config = dict(
    activation='squared_relu',
    extras=['local attention windows', 'gated attention', 'value residuals', 'capped logits'],
    optimizer='cautious_adamw',
    decay_fraction=0.937,
)
Each number is 128 + 24 x the weight over the matrix's rms, rounded and kept within 0 to 255. Layers, rows and columns count from 0. Numbers have three digits each.

# layer 3 MLP up, 1024x256, rms 0.0259, rows 323-528, columns 96-127
100145150136154122102134116115133120120202122105127102126140100125181124097158147124124130144083
171118108163080112123144153120130131141131144145132084047129081106100113098097124149145140114067
164108139172131110137134130099117127132124132111136128099125104118143117126149088098153106150091
084130128092144155116158095125130121098122098122129100153123125079110136108147132149116070117164
153111142135101157095117128125151118138133102131131147124103130088112139081073121156117117144101
098133164109148143125136198124159116077170136146097086156134104120133076134131127130173131141103
163167148152143118120142133061124143124120109163116114134133129169120091137121128173117131085156
141134064124102138105110113150117121143113164121097129174121138108148111110088132145121080090118
158141089153117097079143146108180078132153089152157110133106161135129121118133100083145099123146
160154157142096136158137152113142130167126150141089147138154134162137113115123140081089128149157
191165101145148108132112108099134107187170116136106092133144149138109115107069123113128130139129
103101138099152134134176117114117110136139080097127132113111083117139118085153135091172108146109
130075120136139137130124119145080112112123186106141112114102153144161116137114109158125137135129
115031118093109127059117117110066114157190106100145131132117121126155155110109054159104144126146
121091109136148135151116149104098130168154150127098076108090180127182108164080119145102091127170
118153137144121085145095129154066104155146168111145168127113119124103125145152149092138112087079
164131140117141146125114145092139116096110200159149116144124164103121148113137132124140067146143
081151132147154159181112121150123127139140138098107132100099152123143101113119112152117158169122
111123171148156099145130096108097107140122153132128109151120161106127171104122167179140107125108
124134150183129129118123127142118119174118170136115118102120193116154084134119107123132111156151
132123115152116105094121134120148122109125109093127144071079104142126102144086114105128164088085
089100115096108114178182122149112137160146115110123080138129131111113118098121102193179097134108
132091147202153129133166101131111131137125141113127102163143116148161104113128133166150159147129
104125115119142132147129120098091116130119118080136110149114096131084100123141092142174113148098
146087111145150099133115151106133131185140122129111131122126127114124112105103131121089123124174
148134148139152132135110160179127118124108127131108130124100131124132102110122124113143126178103
140093165118100134085123155142128139137130109148121142093129152138125113142139132134118127102116
111161166111132132100134163114097130140125133157123118111104157078104148106155140109141116130110
128144087101114112151162158183126114141140192117139135114122171105108118163129110097150081154141
092084174174116128101098168178119137103119147095127144107148129136145160091072129138115114129115
140108129123145173112150128128153147143124102118156088119145109151160143102148110148158118139073
143140102144130134141107145104142081126151118104119144116103129120125137092126091167153111167105
112140115136113147118095127142139107124135132128113128124160144131146115116107121119093116182108
118142113130084128091090117140156105120142104101152059103108134127132138098149115148168115138112
150159142131098128144154134123137117074159107143101125163081132147141081123124118140154159132144
087159132123108141078099138175158143148182158140114087083128127121165164139150122126139144154172
140128135132099106103143178143127126147130170147125127125084164131091141124123173152121124107103
124126109164115104119135122110081105145138113141123128117103143128154094096141090109114101135145
154155125125148122124139150157155125115130155086085160157122147128094105130152140125139139115093
124104139107147096152160121105152122132136144139155102155128102075103136121079111169143117123150
129104153133116092117094174148122112127147125099146149103113117104077133114076133144087106144135
124114154115122133154136115142142100125124189078140138123160167115182122144107140133156117135132
149158120144143106182123164108085094124140122102137142123105095151122156145158130083134105161132
120130143098105138177088185129083120146117164175127113111157119142162152111084126097106133087113
134140106180175132135146159154118109157129132127123160119163150146103130108132107147138120123133
173135138156103107078116131165160121126111134112127107096118176140103176107107156143127131127100
141089129142139108114115166166122118143145115118106115141095170112141139090112141118136128121094
116133078106125155111124132125153112148173089169115148117113106082165124118140121116126127168114
136156100131147182114107163124099077098156145134085129121149111161195125164114118091149144146124
107139106140127124153103133108155138160129103092157144127118115142135093145079127131124125140128
147134093147115140150146115168116129161117107142089108106119087133152120119102129142175133152157
102104105108138124130114166099121117157124145179082120165153109152144073158105117114094164114078
163112154113119155167130149136128145136134176125128150115119133118128102144131108094117149114098
106127094145124109112178122139132097097133142174085160094132129126101123084172141129132132123102
141125129108113122154153143134101122083123139090148143103143127107148107126114107105128131156099
156152120107107136135095146165118142153124123143129100151109111121112140100117123099140128146126
124077128156150144128118120186113116115147073075147108140109147120142111146131124093141086105181
155117124089104086124160099095098101209139079141118130068121142151173146090117099095128099132144
151120093115128149126098162120147132160109131143136148126128129110137105088129096091108127156087
163105097151125131084110147144092123131122107145106159119151127157107125126100099141108145144141
183126091159166114142153101147070136132168138175120126162095109126115116125127125167109138123094
123136166129155095109145131112146126135126141125134143103153064120116133127132136133126110156133
120151136095133183120149160133079108126120138072097120133118132107131101116140137100165132097128
142094094076085114114133153156139109145166151140132147129184125140129130077100122106114105128100
122119107173110141157163106103124114089125120113129129103159101121139107136136141136146125089119
184144165146092123103125110154125139136131135157129147161146119167156116137150148180124121132129
125130151129052122142143105161143130137106126090100118101128113122100151139152125167109090145117
148101131152118148062178142158113125132127116114123120127146107098117133168148131163141139095162
117115118120124151109112105118117133104131142118137129154134158164112139126078134080139078126098
128140142188162130149112156136142133109144187125110118137117145132139107090111162089108124204080
131103161099147140109138141099140127144163088102081113141165076123118131155064125157109158123153
117083129143178148095091086129144121144107114143093183127118133119141093149124135102160133094111
095151115128103149157084155149169100098106180114118156089108104110137146151142137154074071111106
122102151155123140138088121135067115104109141093145136173163132123113117133115132122166098110121
137112137149136107132128160142137123098131126131111112137113154097136097158112119179136131140100
124145137121123089135111120113065117105105129106153130065099123120171105141138118137164104113131
103116133147132095087083144135133136115087135131128095080137105142121105104119126110140120117111
126118126119110124131130114167089145105111147082109146114126187122151138132130169179120088124091
160155126135127107137128136141126118128167148160111120111149130110140109129166133142166117147181
117145120136101124124171157145121137162120157088099101134146091118109114157093149066099093181105
156172127139091157144113132149135149149144117121135144101173130161128117128123160123150128140142
152148128151113172155158144109124139133120126125143074131131116160131117104139159181163097122187
117160134106098119127134128141156134099117104180134085157091127132143121094146164157132117125139
180139110108130112107142127131117102117110154151135140133096138133124093133105078073122070109151
150088144149121118091070164156142125156114096150145139127095130130136136108097125172162122112075
084099140092123115139118105138137132122123126101134091086138105120149132090123103126178146131128
151158126170100150104158088119100104093108085127102140153099131119088101121133122082113142107089
115166137151136146117155091122099121122115102092115141096128124155134117075123106166122085154137
126163102094166111115156091127100137170226156124169129130135173140128133079125112106103155135082
119096129112145144144131173129133065117157089123121105139118151108129119099158083081164111130108
131106108145113114128129138116077114116144139170113119090111101102136097127115122132112118105151
105106118143134134081102150129138129166113130118139086156139057149110102131127107156121153143149
161085141078166135110115166104133131112136157159141138082183116133167090137123136092121097136175
142105120072150126110077133116084116144101111102144116128115086074167089134158110134163151173109
150155148030151104140096120147140127078122113087149127138081087144132119091099129142149106109153
170119182173126102147160136109139139118110178124091097072095164114120136166111118163160098097137
154114103123096111095103156172145121123107112114129151117153154117116117120078140150102095162095
151116128138111124140132127135142132136110087123106168140127147145095142142096118130122098128129
126125132120102124150102112122136104120097113113101133128131150101113078092124090100117068132181
132172118170100171103108152113088121124137098099167129137116151095167137083106091134148046108106
131148123137126129132156145131116131130125146150152116141122156110132124111118142091103156128139
108069152093135133129093165150115135155130159133156134144113137151152107153115123117187130072124
158148109117141139151104157144139080163140146138087141109133176104109127138122137068132086121153
135144136161171141111125153104079109113178115144122112131142104116141080152110122093165170142104
129105129112092169121092132159132126159147157108170105151139151124150143134141132096126120111140
125063099149129153108102146199129107135119125091155160115127151177156133117090105181135107105102
095085097117122170071110144145106120119138191135098158119123114108135113119094140147094121108097
109131109092086101101160137149124129126169151119110110137124148126133136141134142122170164119119
183060110136140132141144136116077118153163144139146113143097124128096117122138149076154173099124
103144155144114148106110126106127115104110119102124127113156158159108132122084142123107100137104
144096099106143106103150108085103120122140100126105137146121123106113156113182131110106133129091
122132158165099140116102112154116120138148131150103118070157087088121153090113124132117158116127
143120142112140140120130127138128127163119173136126074111110101130131126147110116148123154116136
102132151095157133149129154118101106124129184128150073135069120120134139128130109140122097113104
184183124154075173100129136110103144116126165111108162124182089163117141117122138128148112145094
141109090178158160108114113127113129133119096147165138118141141107125109115094135129162104092110
146143098154108096105157127105096120145107150131117113110128104154086131105119114105103120095123
106108123089119110089089138129117147126109135117111105116116120139160103117111131153153114108167
145179134152130142138132103126083116110140153137171144107139127136109135118102125118137078079109
106150139130117134111117104138105122099133102117161131139132110149121110133103105099153152160165
142106159142119105123098157189110119131120133113119142119151137143107121105086076089102076174097
150140169150104104108126117109112110105126198094135141137140173118127131119057115101097154096104
133133119146144089096115119144135127133158140159134104170132130116129140124144136114151144121138
092133152136102148132081076125095105103151094148150136060104117110133125105178098169152104151098
158141095186142161127102142107094142138171097114082147147108127145142109137132169132112107131126
113116116117145150135115165121123124147178161084114131104095107112110125099131104133175147120140
142150143136117122116098146090103126123122111120128094174168166125118092166101115109131146107140
160135086107132104153139151127090136125141146124155168085142118123172159087121135128126151134147
060136083151137129126144112120132127091154193085112084157102111126103145120107149145119139111092
129069118161132124155140136096095103104141115109146116151154138071160152182162086146123112094123
115147177151094182093117100152111110136142145106126125101164156169126166130154125098109118086083
141097155132074126176127111128152132089137170126142118137132090129146115112104099172108128117119
128172151152103126125152103126098122091159168120175146110176131135129121139142136124128163132111
110136134146123130126125109140139137125105101122111136085126169093155147137165115127123142109128
124105108137072153119164112110149116082126139142118130094104145170143122093110111117186095091091
127106146093119135083154162110131116085126166112125089157119140143180109143136069136111094110099
143160124115100120132132157128095119106140131120149087125151151137123150133141116129103105129122
134141170112151146115106174093083100169155188103103115070189146101123094127086115128166119132152
104152159080139119161155188147180127138142116105132129143112134139071111103088124124183114106121
117151127133148120093129153130152131125144102114124106120176118131113153104106140133139123148114
121145120155086159098149109127147129140147123116165138088160104120149112150081101151078127089148
113163170106157123097115149136134127161122116142087138143152132110109148115115123099122103114080
080140144107108155127144139122128121116131178136151138170091103087161110110137166108146122176178
145105095164126140126125136167133124141125125157179148141144146153151131133119127110096093090113
129117109136111101123159141154175123141120138116091106141107178115151118125142125144115127116166
107099097148140095098101108128113136178104108176111119051190115153131128124116126124085119120137
147101105122071103182148116100113127129122172102147149104202123105160074141131122136127141086075
134149123103096107163100108125125153131163162174155112100134125130066119065142120165148135117097
090102108126137123072138146137156106158131117127094156123122126092179153134137136106108137100106
161120111147135158178163133183114099147151150140123086129110083123059123142133148147128098119152
113125127114122104109077169110148136102178130129100110064141114128126093114071088119122116155134
144085169115173146078103146092120128106147121133091086123124137143136094181128145112155127137129
144137131129089117136139133156105132133136144094132120116150132127150087082123120143122147112155
127105111112149105130157112158089122116124146129104158137156109160085126122167139145123129144129
173146124175112130088142171147154100140135111153125136077096145135179137138130123152105095135079
101158170091114152136122160166171126098119120057151130118138153125151077113152146096116133110135
159164127153110116147093097138046127119135143100138110107117138094155112127159121148194135112156
160134110134164128118132124091111127110130094138121121116106134115165098128137167119137151141136
124169169139106146122137164128131095127114091161125143122153145064147134113067140144146084100106
128139129132114129136134159098102128122127123119137134153131126104154158114134135183145118090102
118177128123105176140109150147127133100119130137128104099197097142108103152128146094120149127075
072081129101175146130074109095114127119168186145087137119152092118089196172127133094167058105120
094111128126160144133133135117088109089129113135144141143118126080162154139134133159176128116163
128142142158104123084166163114146139116127109175097109114118128130117162113104109135090078159137
116120149110133142169135144154139125117153156079164146167116130128119118128118122121136096102080
143133123151144131176140083120089123131113124153139137128124116146134112111128081144120159128153
115111111167099124115124134110134125139146108120098113132130071143156123115123113108108165142130
117141152109108129143113123120122117081141140139135155142103167145169118131157146131141109105108
138120121117127109083120179075150134139130133105141108089100142144187116151140145134087098172095
118158222169110107103108140136085109084152132100116151101158127121130113112138105125168126101155
103120098140160074123098176084162112115144138131164127123132113123159138125135093113084121126134
114103111131137147115128132110154127086120143101122165107139144107107146111053145115114151076130
134135128132142128130105117127109130140126136139172133122140152116139129103165137144165102172133
152142077147151141126155147130130116095138192146138144129146114117097142138108116197123182126104
126149131151125103125140115111159098126153147106156108127151118109142173121125105104097099104130
102148105148084124150166133125121145159141095126113125088137106154155101115120111108113130130147
094110140116135129111147130137131104142147192111113144157140125126101159128113113110123193095116
157131120113102098143163129135097100131149112137117138121149126142140164128113118120147150116083
178086077133078147087177110125107122131154096116121143143092153120141094123129109099123101153142
158130143117105149127119122138136107122174114155098128148097145142099094115117118078143143163172
155144146123146116185107127130101101142120179096164160147145117124091111139142137141139118128148
121125112116112124110116101156149120140118150121126152134122115102134146110101125130103120141111
152172132123126106157144125124090116119165070123131104138070174128098159154157111085157103167092
117117179153156110136132135093139091126213108144136102132141142124134134061133112094128087092164
117080091083128111080126155109109140161096143100106126137111098156146121167118152155122126072127
137112101135142100129122156168132114151114158133156115096137131124123111137132160077108141148133
145161145102140183126116117143151149092110167142165110131113150111141146126124107145160106101120
162143144075169152099121092118120104093132090118064151114101109105125092129141151105116131135142
147133172107101094098089130183137121089146164091107125111151164130131137119102141126120103135137
118152124083091125138165154124108138160146145142113135135138128109155111095142149135106133069151
117140146116139143102075105132105113114175161116128122083156105127137124146063157124143140133068
095147192113117085108113129140140138101145143126133121173121150123129131083148147143104103134139
131118174103124097086147111139119145093133123108134131158103128113144129102127136148139098149129
147164114151119104127152109151140107136180141107161141162135169148136136127112128104156064176091
089154135103119147092166131113144153100181131116117122116153147143105112127096138116148101152103
103075177124126136090165109072097127125137116120105123102159143111132115141123093141112137110192
136124122102102105113098121136116106106141135074138152102205090118129151167085133128127125124094
136178120162143074137132141154139097141133103100139149118076164089120131082122103157152104142124
119188119135109113125167128162113089149130151074144144095151144133132103091140105111164115114132
108110172132118157107098114161071126126144110115113101143159122113111176113087131138106127133093
103107147079098111139083141151148136122129155092100140130085103141100133128139131167194127123087
150167149142107114107139161136122127130136126159158093086127136136089121095116127172081109116120
134128113150089133131166113072105092086143149126110141116125112111092130102087095140146112132154
089115174169107123096164126114111106137123122150134160132149117126143117138060149105140096130083
109111146129079148119139155106140125135137125078130112098100150171156102130108123151137107095136
134101118131095142167117134102065110154128157140154093082138077114167096126116167110110129133168
# layer 3 MLP down (transposed), 1024x256, rms 0.0214, rows 323-527, columns 96-127
135168127118096118143108096108117087131115165137109137156119158123104100137128138105115103114133
139137107132131154132107098113120110116125104119158137156091147156089149089144082151135124136121
095112151136106147100116139073140130107122116129128171176121184120119118132133119139121125128138
134136125118152126137143136099107095131105184134096150139102132119102109075133125127141092089086
117171124073127111121173135110100131122108129095149094188117175138111105118090156108109124111101
145094126135134112112079113094107090152078082112127160115163100116158138108124150140172117112085
057126108087132128155138117188110131083168116153130132111087122106134118135138124124148123116143
098138169134138127107133120158141104109124130134104075122120115170148126168097104122104132128083
145132174135121122118130144171184125138142139127125156168112126133150109127112184128107144150162
121126094121102097098081119094103099101130147060134108130165175146144105126159134142157131119137
153105136094130127139145132140129146139110130086115112169163137134149126150136132094139112162153
146124103138068130118151145136132188080127145085139102150144131129112137126105176147124190151156
157093137153149156097135144130154135130143095080118121154148167152104143121166136142147113117147
155112179094076123114105118090166128110129080161135125122107121135147148152094134116142131197110
152133171123166126161158135101098119102155139144120170159106126132145097128169114088120137105058
161192151108101111131116135148114134086121134147144115124177141155146093139163079182099127185101
127125170157126100110136130134152115160154078102126135112123079132144119104157110119119124128118
120142161118153132113149139097134118132099114130135150091127103135133141111118148110148125099178
183124144149122164094096159120135143100122092169119096109111119164123151102151139155138136124153
153119138121070133099130117100117140152093070132148070162119102180109107100102145138124129100141
126149121126106098139138157146118172109145140155108127167118111108127101089191146127167155137105
112163114100175103096121116133105069104153126120153163096141137120129133161095128160123168115126
112148117074131146107136131106146159117164119144122132099120123165128133136104161102104103123129
156177158126109149078116127135123102112119111140145112132144135083110131101185124180111114163128
091123093078156128147124115095079076098104157137166151113134142127167157098150111126142146119110
127106118126169179117135136097134118123083151168131106161139125089154144133115097138111110120107
101150150121148116099164143111136110140148133065143148094138120130116110085128116138186118108125
130195112082088116114119126160110083143102102100147125176101135152136139127154152088168141133143
142096117114154130134131130126137103106130122114130113127141126101170116100147125161170152093130
103143097159136123143137091153134215106126112088108142150080101124114150148113120135112155134161
115108128140092174106108149145129112078128155137138142143133132112102108117156122122141139105145
119118095127181142080077144149135173168179094115149096113100117114094125115091169101126128129120
117135114124185118120177119147105134143149126067140165110123122102136115107116045146127150129126
162129152137128084180112128115080141108137143160104142126147144158147111144144151165157135144110
096152116141142085087132132133114119142131179089146106098153158120119143073153127109124137167137
145098139151161134149105109092143151163185108085129093122123121184101105162131130146146093197143
156108141134150122112093151115126192116122106165108116081162119153109100172120095158150134174113
147105120125103133119122103153119145078060143121087129097121109095147151114170153183165145170122
152133118136100159122106130126110149187112103128130123117113151113142117093113114134094099162125
070139155098149167133136178128109082113134149112092181144135117127149113107119138083131090133118
102117110136141126098111174153131103111105157094122137151151128104160115162125134177135140096110
082177174146136108205119130160127157111151166084097142150188154070102111142117157160147127126157
174116120175114169108111134104101134148147092150099143148129113160128106122148082161138178110131
111131119145147125144113101143112139098137110163093141130124092155135111192127115127111166148141
115116140097132117164180175096110137102074131072123164143123123135123150157152112155102102131100
156138116167150121110182119154168156139161117147110106132089124160118150125129158157115147079120
103118121081144152139150101167160180130151130131140084100130166110135162130124127103090131168131
128122171097102085124121122118095089104121094074158130152129155123091086122120117142123138127121
109117138131101104172139133113153126109110078139117157124088091143098100123150145152100115157084
146127128117171131115098100134131117133117146096100139115147138163117135145141114142148109085173
121146122115103105124130132119132143135144141109164148179141126117120148124128101133076134131137
159165166181145073136149106155113118098135116084115143105119070156107173088124098134098119100138
106119143180170095147149129120107148108119119114118151125126100115136112087138141157145146124175
120140121103149119115163145114112091111139182105145094145079110124129204152130149131107138067092
126068133105084097133135150115165120134156128131128074125065151141150149147111098133138078105140
109129132120141132123145125091112094117135155129149175127141114145149096102154106168109085116132
100139127131132109089129151119146116097138115129117148117147065099113122127113134154096143129157
087100103124147150140137145118129115140107187116115159142147113147097116130132127136143115057128
145119145140134097138154101118132142127159102127116140128096118164124149144105144168164130110160
052126116102106150144109089129183101125114146138098097166106143130123102111116103153108105174100
123157156120072170128106098097166113176124112119146151134129134125077163129145120099165159119132
128096121148113161150093117142123174137111112141106096137135148149105128133120128118118156146126
156125136130128137124114074097149137114113093140127139161139114150101156093120103140138094103125
120119125135140113173115132109160098159136092192108136143095093098109145092184117081159112115142
095148099134175119140106154122056091133159103124125160129117136100171124139135132139127161108137
131114112131188083175159111133118085135171132121135129125121121103097148156145121115150147151112
138157132142146148129133163110124158108117117148126105108128120096109114102101153102121156122134
118118148138151116133128106105154080150054154109133147140124118099159108142113097106148110119128
121113136122144129147119133146124143059154115164166091140148129132127092105121156152179134161133
089153111137172114127149108137100131099137087111115140108155118131137086096081078157133115088153
145157122110161150143105126127110133105095150155146134133087153104133136130114118104122126118093
153121167126117148164177138136101118140162116142122113177154144166130158097112144142161125108094
137110150138119121125131131166134117124079111117096148107103157128145081107061175164171079150098
096145104110088117178152109110121115128117168145123153150157135165123119111124133138095092118087
123152110139108166106165094118141129111119132108146135163135118108078115128131071144160138114129
174114158105125174136117156096175109124145130137124113131152112098111119104172129112142130109117
135107138152133098150158098136128132128112129163117131129148121124137084124145134151185132144126
130175137162118144115101172120130120142152079155160116146110140152104085116159117090139156126149
184135105146115177118119123095104123165118123113112125140149142115153205107156126079124146163118
100164124129137118128170151079152080130145150171174185126102147114155132130116086108142160110135
116167121160098142097140180106127145140161106144089126130163128134149113119136190100095141158131
101087162086111071099103142107150098130142153129089156113123134119133129131106087097089157116101
115128123110112095193152091103095088103117107140114118124111111122171094142154092170153094184128
129097120152131089153133143178139145129153162094122106109137106139138117139133129137139122137132
142124103127126174113074152123150144051124144143114112131145138124118136126145096124167148195113
105156050134172138154146113145147143131143132117084169160094136125113151129082132113142146133147
091126148107176116154133128147128113134125129068146124066118118085088193188135118129138118173120
150140098096080107094086133160157133159147125177102101131135124102114104145132092124113130159145
097140109052118108168142158102122111087076124151184137109124148130146124159113123141157128104148
135113169077120120134137117105133118155092088149169081144147105129169127092129139143120146173099
066111145076121141117147124077128101112090110157118107080152118109151164143070036118134150085113
119121145115121140151137112130103084104145162113126129129129153099106130141121110147148123140096
118170128159131168100101149118120157149118141139086141110113162142145127106133147079141130153155
111165112136185084178161107149114089165150136133099129114109125142115135134094121125130100096118
120110131149103140128194081122139106146124162129102191136147109122160145149109135141142109160133
133162122126143095096144118134152109084151128130133143145123128134186184112093122109094127102084
099128165109149123151100112133110135124114151133160134116108117117144133133137106130147167127147
113106117102107125128145142167127137124149167135137121126113111124155140134146154152117093131154
137116148140139096140119125116139143112136137118149149120119119197159167180152168117170125119113
143142140114094122128130122122120082108130155116121150131093148156108138097103173145107140095138
101123148152170100140150138114114116112134152110123174110115091162135111096114105139118140133148
135163147111153089156083112116160120139123131121105149102147081102129138079126116115072164089127
191124146165110148148084129166137146079133143111163161153121126167122140119107163146124111096103
108120119140155095129124174128180115099088138121144130114131161138131110093133152145135106102127
120090128117130093115132108080134111136141139093140118116119111132110125140144097139120119128128
116145098134085149150132116129144085120103141143140153097130141121095146139168100099072113145091
110116094168145131102119127126114053163119126090070158123104137130117111114122123129129077120137
154131139129098118116082156141127162132091127108135140152143171140106076126095112146170117154152
125122111137127156111134112126192125080142139109128095126146144125142129126102142135122076121132
135083090127133142099134119150110120109124151117144124143112125117139167139164128127148106118165
080108107120114093096154149145131093158114105107132110170122114151153097137117139101109113132159
129136117080122143139114125114127140145147117136145105144101170167141117161121131134134120117155
121155119166130117131146111106113135161110137121142155153121100129102112103118086083122093118129
159086153165126151112094099118143157098106167139143118112161141146110118117134132140152143077183
076076100125188110149143131146121117123126164146183090098120149115165092119130122138130143108136
118095137110141132143137122102184106130121177120109130115133129119116120102143105131111101128127
150143140119135174168123107155113121122161145141130112101164210158092104089153127134134104152142
147139125149135138142144152130124195082109134134121093144127101123105144134126116124151171105106
114117109148116151089114112132111119143147130196123126137128154167147113120182127135143148160137
108131086142129119105139142120125141147069139102125111110106125119138141138098164128127135091132
101151122147137102124145099119149119101130139098081095105110144102112126135131112139118153111090
146102103068129138152123162144152169134130155095122138093135156152126143099101109095155123118111
138151102153136110120140135131107121099138087091149165166109153135157104139106103143133086105172
129101089150141126099136111130111143161102183113078089118123126112137159116099087144086126114149
098156146153136129125104113148126147129125107148156137106151129087127112118143106113120117150126
170133134118081140108133128146128107111120116116122130126137161148157150111139141102136116118147
134139148146132086120152133135154099115157166075108144116126088112136114111155100106171124143147
138131153163081163116168123084137123143137105123110100152073146111108114134125109104101115124148
136152122114128106136086115101136129148086126047099133110149122099124177118133119140176153130119
122126126130098161128148149097142140095111155141132156151105119095120124166117154147157131146173
116156133152138140067127146142087143121138135123132122146130104118169144129085188109122129113107
131162147151154122112141082098129124133101111146172174141135148143128106119160129104161145124157
148082143089143120071131144132128081131119130145082092102114131081168109139142106124132091105133
126165108109175132150166111153115131123150156130098152125170107165111160153129135139116089135107
149157112088172120102152160135156084137145069105142129070101126093181116125138100170146142175085
102164094148108154121189130129100178132106122137084135128141117140120125170102142107119136132116
123109079133096075080110137114097093144115151176176109151183098147133118096189153113120145099113
168121100137155174132107122149152167118093132097171119142143156083144143085129121195192109106144
122160110100123119141129127100124121120094102126149139153096137146109095135112117111080127117113
104148108128146114112106117144096131132125151110125151116124177136139134128127115121112157115131
071136110131173128143155132105119112111092152082114138149121123116118106134140071118156116085119
146095114166088181091101102136108124107105106125147115101141150127175130123147126139155117172128
109150125135138122154139150105100088099135134118122127111089088153162145136113085189113130117127
090127165110111151128128073109138130125125144088137116116118105088103069150081139115136154096162
149118155107144145100126148127111134149138085088163110157120126116162114162136131138091135108088
131139153112147130151148112112123084170110158121121115106079132118154136118122092142139162111127
126083124095127164139116077126115122236153118129122146186161108151153105126187109146102091143113
167137141147155143111149145098140114137151110109115155120121126120131154137106089137132185131177
137130141065121128131120143121152122135125144124125139124139120134138166136137131161091187110104
124118138132076181084108131113071175116103116110124099104140175130157104138138185114113122089124
131163131148183096140115108138105121152116103151140160125164139159152148143122093148178145141172
114113101149174079146147093120100133112112130097139153124108131128125135113146115149157158121107
172161130133140173142103109123134161118113131126134114130130163122114141172135125112116119121096
121129124109130156118083146134140088104109076123131107143091165146119162159153102114124105106131
136098105162131098152103098168135132124102130132138084151131108123147135108123148155120160113115
114092110130116103080167115097128097117150142111086140123114124149126167115093124160132106173132
104080115110114129144076152121177106142157130171138115119140122148159145121148147098126112139071
084129169124129135129147129129152144147085142105129133163153137079109116125118133181159129109125
126065112108095137087138140163179148156130088102122088129136130124119154147098143125138145164119
148189131119086140135133083144101086174130145124143110117199121081163145090118142124170110108131
123181131127124105164165139099149099105164106129077129101120098159119115133126138123104110123078
167121201106123170163120171154174165123148078121117124112120110138143142119128171147131180132131
127165137131133124134141138160148113119106166101077112123137162114151112101102143091141153128127
118126170185145139145076095142151151129118084158109150108124105150124143140102142104137154188129
131123123139161100144081127162154141182171101114090195109157112096164152133110127110142146161099
112163097119144130099124128146140153128170126089122122082136114166103126172160153132160140119127
125128143107130126136094114139124125110122118122155123127110155119120114167123139158163104137053
128140134116144114100127149149131115171129108127148111116134127123122129116150108139125152166138
136116108185161117120074102162152137100133103155133109122157109121134065096115105095150152171157
147095137145134114151154128152122116170092086178122104128087128067095120117172147119101197108101
157139101123122192142130109126118151155092140126094119130109152102123143172117126114149142153133
142104144094134112171103159114124113153133147165121106132148142138107171135120160102131147119129
136157112129129153150153117111147152117094135124091122110127125152104149136118149112107107158149
126083144125154150155161164080127106154134138092167117171148132118142100094188110125107161091122
105169138117136094138082114184112138120111110104137136088098178159124101135098140111175116160135
130119140145156127140102144179134169152166094128101081138107116133111141140130136139124130091122
136169175108165155140123145103154158140113096111084120152143088156174158145086135176119104145142
119092129143134138127150113151159074119106098105105122096133155117120096127130135138104109118156
146163138110111107111101124071161126119113141072167122087150115109129082131145110113108117116120
121103101128149151127139118098139123138107124140135113146164102124176112129155100211106163116146
117108148138150100091123123099144140113173108123101116107119131107125110139095160114152116119154
094142143140158112116111161116124102120128112137143096123156109126140090135173139123142126138103
102125131111144132120157135107108106136102118102145163084175124127144124137173107126088145091071
119164105126118169136088092147116145098116159120128128144142134134133099167127172135112119142117
115177118150098122172121130159143123105143124131160139115125089106114122107116125067100140142137
130107094146130139121161165113162123116149099078133149136151120140121112096081105165091127096156
084109144113151121125147139135161177144129135133077119164143145140174118167120147107118136097096
144139097154085128096112128130146140161132103140126096181161132099097145077094111156137113137156
150145107186124178134140103106126163127120115135144128135132087123123168100137133139108156143183
096105111123110106140141136154125128100180116094077151097116089112145149103108145113151118134112
086140083110122088136161134101123127134139117156202146126132095113157132132101122144144096124166
110144083163141155111100148142130144114119127111122129123138167151183141134114102144137179134130
108128110149127122093164119134124145115141098131168128109099156103144137141131132156115149155127
100158119103163107151154140111113153162096077151142124049085095074120118147125131127125199103102
137137127134173082141179120134110123192113119095164180171146077159117166108144144120146117122124
127134120134147133126123171068105064142110122112119126137122142101140136118180141111178170135118
138109094168102126173138116072131157130127125164154134124098126137110114117168101111140109155125
115106136089114121141127139096119113130109081158116072132168113110136183132144128105117103175133
154107170124139171112119122114159119131104137142140080195104154138165117140080127124119138114137
137125099148140106162156143112117118151131122120121156093140135152142122147142128088138137116168
139142114153138112111141131136106118113135150139150136130149135121151090095123138143131075197130
125152140115112113111107152133173133144121106092149106139150128110163127130084143126157145109120
123143119120107125160111118175173182181158136104131136136133107126165129148110128094159150175116
103095155094099131129091104099140108161094094071148099174159156121111124122179125108144127099122
128168152146160079174126124134131164145167111137139099145114117127141148118136198132155134140132